config.yaml
head_dim: 64
norm: "layernorm"
learning_rate: 0.00601
decay_fraction: 0.831
doc_mask: true
Each number is 500 + 50 x the weight over its row's rms, rounded and kept within 0 to 999. Layers, rows and columns count from 0. Numbers have three digits each. The size before them is the row's rms in percent of the matrix's.

# layer 2 MLP gate, 256x96, rms 0.179, rows 72-139, columns 0-95
101:552589471500532547522436523584556384466438471415509602411431485488491553440513493453478530491421526391519515515486532595465544481484402473535456522468517459562444511502419501549540503426570524504445472432543535511546542493470511574492486558462532492556436557402557518423512520510446505406
098:530510496515503424518499531481517483459474604465546498454524439442531515505362429551472424448424561480612493504446552434514539460470439454588468490581547497379449480471522488471529406566407481537536477524509497587492535414441450549438429472538487539547510571518461489464461521532469542423
110:437529482429562503461616544467569533534532448485449531540495423511456400531495464468455510520505554577563392542427459565396408504532543656471517553538507533458457524458542484613561455465426494537514487493501517576505494500560536503427491500452545529523498433501417515480553475552465508530
110:474458516527457568462554492546462453571514476445531472452548582480488493508577367576485460467523511494504547411508512480602480411400581507567511555512539489466537469433469529583609476547525428486515515523457445636453454423502542489435458450440529504434472507477482565452560449542482474530
102:522435517490554532557518449523451534491452575498514446565552554455499535574472430497524556602496394459505578464462432568545561485504393466631489451440518502476464485505491493448425485504498520497518578479528544484528542487517435623490617560603538510518483462444423444504534456466486426535
077:464518537456487483539395495526410547446531436442531477529472500500558464370471550591562497399470470511446543582439546543542401469522590545534506416435434494514438429472585583487534520548510490507513467449566452551446491492502527568517421429554393505496475534476523538567534541492521498490
095:574503483512583463493492446484495489489596535560560499516388450516553484524576449466447532521534503526526566586529516477579447635494496401460411522521495478500577528486521507387432456430481602516473474581523501486584536597549500529524505483488518580463455495527538544389508531457449499547
106:450519528384499488402642516475495608510487454488604516593528485475568447480590439506473597544543577505504465528517455438497472517428475482453569504435472475547485636474437528504511513420498474473522450593488543531493509452611526569454472498505495511477512540481547503504521474450548547559
095:521516477531543432578492538430465349542498512531580508449456488591393540466522512450530461491503492568489549524450498485496437508519500536484475611578466586425546436494463486497479545468470534498541510461460502498556470654441515547449526453460407505408517515470453467514412600467525544486
101:516539493453531524498525538648399426522462481544575612515617561429433552453445547476613471617492399525464498479520508468439485506451469491606485539534481530471562505561532472478497441469558475411553502496459479558489510474488555504480437509486488596496451473428451500472446475482495484466
101:458499639533499438502428512491487535505525511521529582584496557486501500558428496529450443537546522494500486527551607502495465483446459519537503486454555495502559503459546497504467486430453556616522440403470477491566393515497492433502430459554390514458409638404526495447459514508563506557
083:422526493514467549527512516487547472585548490415499396536585507425476465558433512515475630490546482523570562466524439573453444418503516419565538477495456476489483515422537567537508553523554497530531472515460592539409500526540428534380530558470491483489606466567530500432531461542472423517
094:457485475577413492492478549420509535530477463528510500455492481426471482455539461513427494469420551434529554526458437484449460480457538504508563568508504486575449499468473388552500556408529625471500497541456439386479455534571465547551505382510594538551452500457379513481481472596526533483
086:551458520580591501471533465485489568544588485487499497547463471514542507457524525495429430448544491521492501489402436460453527453601538544441579556589522419587420598425512466495529478529501551554518555565500535471499506520505552381617604546543551454455463549486483512466536495507436540446
093:476586529489493542477422501552600469504413464581486528505598524461467445476569494499445425516506557510477436446460470466575545512489602586494503528514551516478566441496547371584484439418488503401543532583443506554522452479477497453509564430424504512524528467510440525435542440495572540437
088:510497485551498494449476421461446528457585502439426465474435562541476554557492525488555590487540553453503509521516591438467440531504483383508550492474488403612447493459454457577502535402535570580527465536552440473522542557430394474494446566443512502540516446494474534593497480413546502548
097:462492520511459458455522578463565495486592457505457455419559582540489506529484558537536553516447522428526488432622531513553508533442444424545512490467447456391545514463559511496390464418543503491508545548579540562479487522565537466483511546546529528494407540418391503382452513500461478431
118:527484430394559595400548581593494546508521479536503510499542536479434412511433470517549469527477546505541566487455448513521472542445578581431453528482398533478563519475536527476543492475497454420502524560477486460466483610473521534461447496440448524447392526457549585471534484547397502581
102:609595460591472461535373535495461533439508454437596481450562474441493460478441474488476438461467499497434526527450518478427494548492414467569456523425538493503407500544481565463481427457475534461568526456497425480568465534556560509487426511548406502442560518514449499540564431414462541487
100:464473560498574519418442495528479525553442453552532454494484526509462527447425528522659460418445589473496506515523557530454505488566438559498526499498490460503564401408524623534507493444460638505492604507435462477458592505476417518520445544474503518482461530440460489540497534488424516473
094:406481572442485535517562489513591670486495521393585531515475530435552485483511452537527496527487487431530405491449463508591564456589553588477480479534530571486456494505497483514495412496423469521483619423482427472489454449450475461528459488473513498454521533497490530463530491457473468374
093:502480452519431516555623459563496518597517509532478470528532478533573500437375600527474510458455517519502435551536497465501488469460510493512484493598519452465488406417568506528470384528432417444554519497449521597569586507438548489499463599516425487460447542521551564525515518553514561533
109:476471415516555490516484471510466532529492507562508484501550449457539420456435421487499597465404547477498400627469593590488588472561514481470456522480471464508418450470510462579490511495513461570481520491507515458497428516520438540578558582594549387531477461559439495507452516611489470532
094:439438490498541558509579402441468530461440534495466470527498632439561535522470469597475567440413512628492445392481549518553533479477537543503420494504448499405426515456497492521537453551524542509503506486517513544503526494480466550540569498622510531569437421514413528478463433482545449533
103:422452433561499521546489513560501445472487533497575488448500478576462463504437488414500480498550561475529460527403542471563416587388426517502571531505518584515529433448491545491457519450408517434445542446467490533427463554463501551548479554547454535479489540426454504599428446493532580392
095:583487553554522519534482597497496512528481542471502540435541552497543405505473464429498511543556437493509469498472499562571426532365481394505420595561475492443516467516513457349580435516492439484542452517473462431530539508461598497459520476443500578474501469455508418435534528413522477517
102:494477514522451596474535389516508459525451531542413468549466463495482553500486535522537458453569528521550514536480502430467483487482524456440483594543454446490492363572598485536461450466564497497456518465597567484437525455453523527411537475464565534523504468573481402569538445534647432510
072:508451466466480586477515469489392532544572498474543547576428549512508439509513476470424513536506407499548531514495410376560478459473441434511540541537543373502505454411573510511528517597514588484594474506486473418536494499477536520467572538582583426554417495517473473555493480463558516504
095:394596555477565564502455501609438457484547510437603436582456518474460471420487487444499493474481496510542473587447538482483423482484471482501510468474501652442582471463405500511517531443565457420488431455432447543530478499507503536490478568464510541465512435520456522551546574462469459589
107:554470586405564513476519533507390449607514454486559520492501544426442498591515523475540477553458508482507484339508520488562571517485577603472486438478491523450609442521552484434493540481502520472438551499463539467461503538551503472486527516505554539398403494505531470557418520543448419506
109:447439496482491485563443545539464548431542482434542536485533496457571547467393439465524524414544503529461525525482511526469496492513571544472479433442442422600524363569494528533491476481443537447493586483592457500495496513516531573457510495478480526352513404411551517517465522400423526461
107:518436621493467503525336553523472427429451559576483547549500482499456477509386500505500464509488491525563521534499417526431568465494497463555511495503502466465614581495524523528501472539508528508519584449501505504422490498478467421445533532514471459465521515459531598459530640403507428431
102:506523498366530484436413512500495575522574453589430548513518470455523505484526547563540440502434421539579477558431475496477572511399485519542535516519387484513518469442445485409508490574514504553464450494587475458376475457534554461508572534485599541536471537453474552522524517523503403537
095:429540451545529495572469554488455485495407458544512556475593510545471509468360441445499469425508475545467412514596458482480482426530501518472528512550465447533567566487491490482460471438455530494528542421436566490454543646546559486451518534445486503467446486491438524520604506492427382534
083:527471447423440471487561488514461515589418451462513545551438525556485586582447532561384521520490450457431525496562532501466478476531512571535543478511515450539571543500536429520529409462548526403493502619579589544532529458486559518506499526446527528441450588534506419465555544594560464508
099:467612497502373472460472564608458621452450489492442506550484528514532533560439505447448519451544527504510497540467493479474464470518462457610510403471511519510511431553458535504622495526535469612478474451603524426482450524483523491436454576438519503457417495476496582458513452422484497526
104:472576553505452452317554526537530549504467471424542490611537478554480526473586468498477495438441607485465489578580448464516537521446453475556446445443439548511512486466611570536528460534467452476521406538509472402486497471480452580525408493438472522488451496491471527507485474446538522484
090:404546381363469548559513540501574476501450506439527491577509494579439429504460510524532573415487506535548444473520489458490440452474475515530577458368515488487462452476460487503485459533505407463496358524509479525525476504528546575523511502557526449546456483450427484467526489548491459629
082:521554553476557573480468566422580497463474487535514403534602501492568520500526524591569409562524460554483460588567608538459539503597501497508449404461528506513515503543424600546537553497434431520490395502518480501464457461565539481429530509578520519488537497548526558523593507538531523459
094:454562541500496476445494482537517482530492502555508369526479513450518431499435531467549460479396542497558475511395424535559530456449548508462525454523526559515551544596418516509494559402411491543481476540485426567449432475360503455494574465512536503501507468593480449471559384456486548534
090:498529534446372460478472476528528578494486470465521465481529453504562423563533414484494405557548440530515540506580446415443523500448596445391513461493487469588557510561494528515534546558457423520507496544537422497459473549495515572494452452550559502363505479479554553469515516461592577446
101:530499512510508521489656501532515479506629520565530510537479529512508565477615576408423433506473475467447552553560554567544464400455556540531479584531510459515558525488467483479455506444367472402529508546480430468468527543535481536546489464460443515433497554469507412428540474541511546493
105:498464460552411450522446474516521522463522545575560483478521483490419513404449512526539476555458609575428508556541486475495549459536480497502541499444563509467422528452542543481612486449482409562543576508502531516427565484455529504521514554551478406483432508520511525427553529488607635604
101:467548538512536476445453583547497531500470554438494476641487411477473588460550566498476486481454515545493480557498578513506475507494499473537578446426518500448478431495403592587480509557520559578471523495513520493524471445412480459544485508453357499512492625547533559461518444491566587554
087:460499470617489410514522565470553524494464509504526522430489396444525487454466498466519511531510482558475551504449581561560595452509453468483530456456448440492497437570526586533444432489482538603456452493408442573487522511577501515549462607385470591492457531499520583538462431491558459468
099:406608571533424452470618536544514505467487480495443552533551546502535494495479552455512549567488559608487441517489485489371478470565561522420534483443500512511538586541484515476437508414495388489468533493382502542503445481599533436450456453530504581488470499549526478499508496555540415500
094:540502462498597508433618406441537489540571519557477474485439499548554539576544545551426456598476474455441479567520507534483503533506444496482463516463421543454457594447472566448484542434477547498457475507529352525521464430486486468463502551500571568549440407467494520486500388465511474560
093:571463471620655567577421459537575443439468652514500458520525515486391504486512479459540478514537469537525475519499466487539447577497504479614487463496493502447551443438440518582419458461543562504567430474458531446477530486517470456500535483540522450513448523454417507543558549513498493520
089:542418499571522497513429527430516537611552390526506457524465536515577442504506463474589572558511507514541450518532586544431382533522515484489448491483454457479521513420495465523613417415376516445471487531554485449532532564488450599494472591483516490541522500508538465443535490409475490487
120:521492451465488397508491520569577392521496516521498532615500545608429476462507480405529617569474506502611573473476401509499521466367552399430503463442464526544527495469538597503540507480489423547502491463473406542517496518527522550534496521446497497524504484539547561442558460490491477488
104:538460443455553489476427542457405439448482495493550525539515474548461572454495502571502410451398535589454438596466628486459534478454391474490546496488521518549348450472497498572555531547457556533525514480533459577564459457520445565463453596496475519493454487471494523533504502540545557476
084:528553394515517518506471532500500472560541519447467470521566510448383492491432510517521461500502544537426492561595506540391550429457528510698470486525466458523387539499477485503410503540396489462587461491514467499545489520569510485458469571448399507551534561466479524537512453460482468530
109:496457519546436581470408503577583475545533454567470449451392360401441495391447516436532466571455474523465532546546468541465566517468513492522476570440471484520522494529523488531544492401540521516560450465480511500505569470646552474446534490525488496547486467482489531481511478490444571605
094:423542578528524477485436563496466431478514419500529500509578515477382477583434523533513517535443568465540553466550452484538583479398492543581485533390570454511422519508564484447453459458528514495534433433490511510521406526510497504492427574567514556528424576518425529581513424543454559509
096:514576501520516536369485548525437526438438569514481541485557538563480554409492451572439489557456667548477427427429506551538561496512484448491441426461425472502529480461464451507565469493447497449494445520439515558469470498513466540455577611539436448535556492419450454497557497509515499469
105:490485530528516446486380478490502492583464573443426501604569618458470529529559450399453431445459500478520518487470530488496479570515462522515469502483584452540460479522485380477391580470472503485531545485566512486538512453546486556527470656516490534482515445519464574576534547569449491444
087:525425560500612502595452500568496410503463503468461464575432503519492485497579466417523573504490499425519463493420476549532528585525455470494461494491429525471512536508511405482503560494476467485481450543534431444402464472562486504605444539385466557499558455521463555459508533408616538561
099:474378553487487611469518490532455529474427510463541548489506510466542466433484517469447525528509538420497441465484451476617484461505522384421433499530496557517485504527544460474466584559496521544575542474501493561469438483372539460467595539552537560463419395505413530523514457535537436426
103:450530468560500500471556490583476496527445468430564547509566423489449560489554380586469455504486545519624439445474456533449447539500408516484564581489441517457462456541483505509433540540479495452437531578428435557576499499474515498537511398531526550473476478440449482418455504515382428530
110:477505510466581564520420500563477480461490403588534495541533460502510508434548387470494400538587483445480532521455423468483525428489470540569535604490556442505567492508477503477580548457546512558464573472539501447486473571509528571431496495431593477614513461421510569462576467484490468422
092:471501557508546564504562536451482505479446486475490511580424578494563530515427513584424489537446584521483519415483531490579461499553480486528552444434518380418504537489482477531569432464563519536506519483433515495573453533554520592496549567496463430499451514475446490698491536527475557533
126:458521523442523471480463553579459430464468522544525479526414514509452543392547534539634509487414557527523538558511442512376512412442487451543543523417541460524543436511531534466480475522563470511535524429473454481518516544506506539540513510510514598419493418434569594446510625504467441462
089:465560516405539559531516547549534477474484487445474421540474461471452485523491443554549465518510559462510464639491542571472534449597451544470477500345439534400396582588466503505477522515410506509588509502469569464510489528489511573504527587444504535577522524480523495509529546501502607472
092:492497587568468466549489449481535496559445476522520495413532453547596551457537456408419564568521529522508482479439552488534519597516579427489474447514490481479494518542473544493510505414438521504459586527447433546396431464449521442497505459465567456536446571498541376414562505558533402478
122:524462436438473494477537559597528486502437580517497421522498506520606449489485527543537406456480477478563489441458534549479464517547537530599438523543454572600509619590491469448452521506506557538417522480563464464495505555573442483511466528378490514470462462564572440503495458537382537524
107:489534491418388498460480547425535469541457501469466528548524458461534400491514482496445550528571485591545449457510514519495506569482485500511517436514424446534473537503488440502547574441477551519473518637504488539484495555480536622482535530443505576331492436366514504484502495519585541459
092:493520561540589501513505493454501450600524545537495501610474472480495524493580431482530534501493477518545493581493523515532462584513520538400564494479487475544549403512461582546480451476401433531533514360537475491497514498560427454417491473435575476518533495449460503580641418474526463575
088:587412439528614491507490581478450406493504521487476439498416530468551491522459501530469570476451464442505499547416461425497530541502505508523499420549481437488623436534634533501488521493493580592540457454531511569539478433524487508523520528503489468424508583517591481558434448445470402508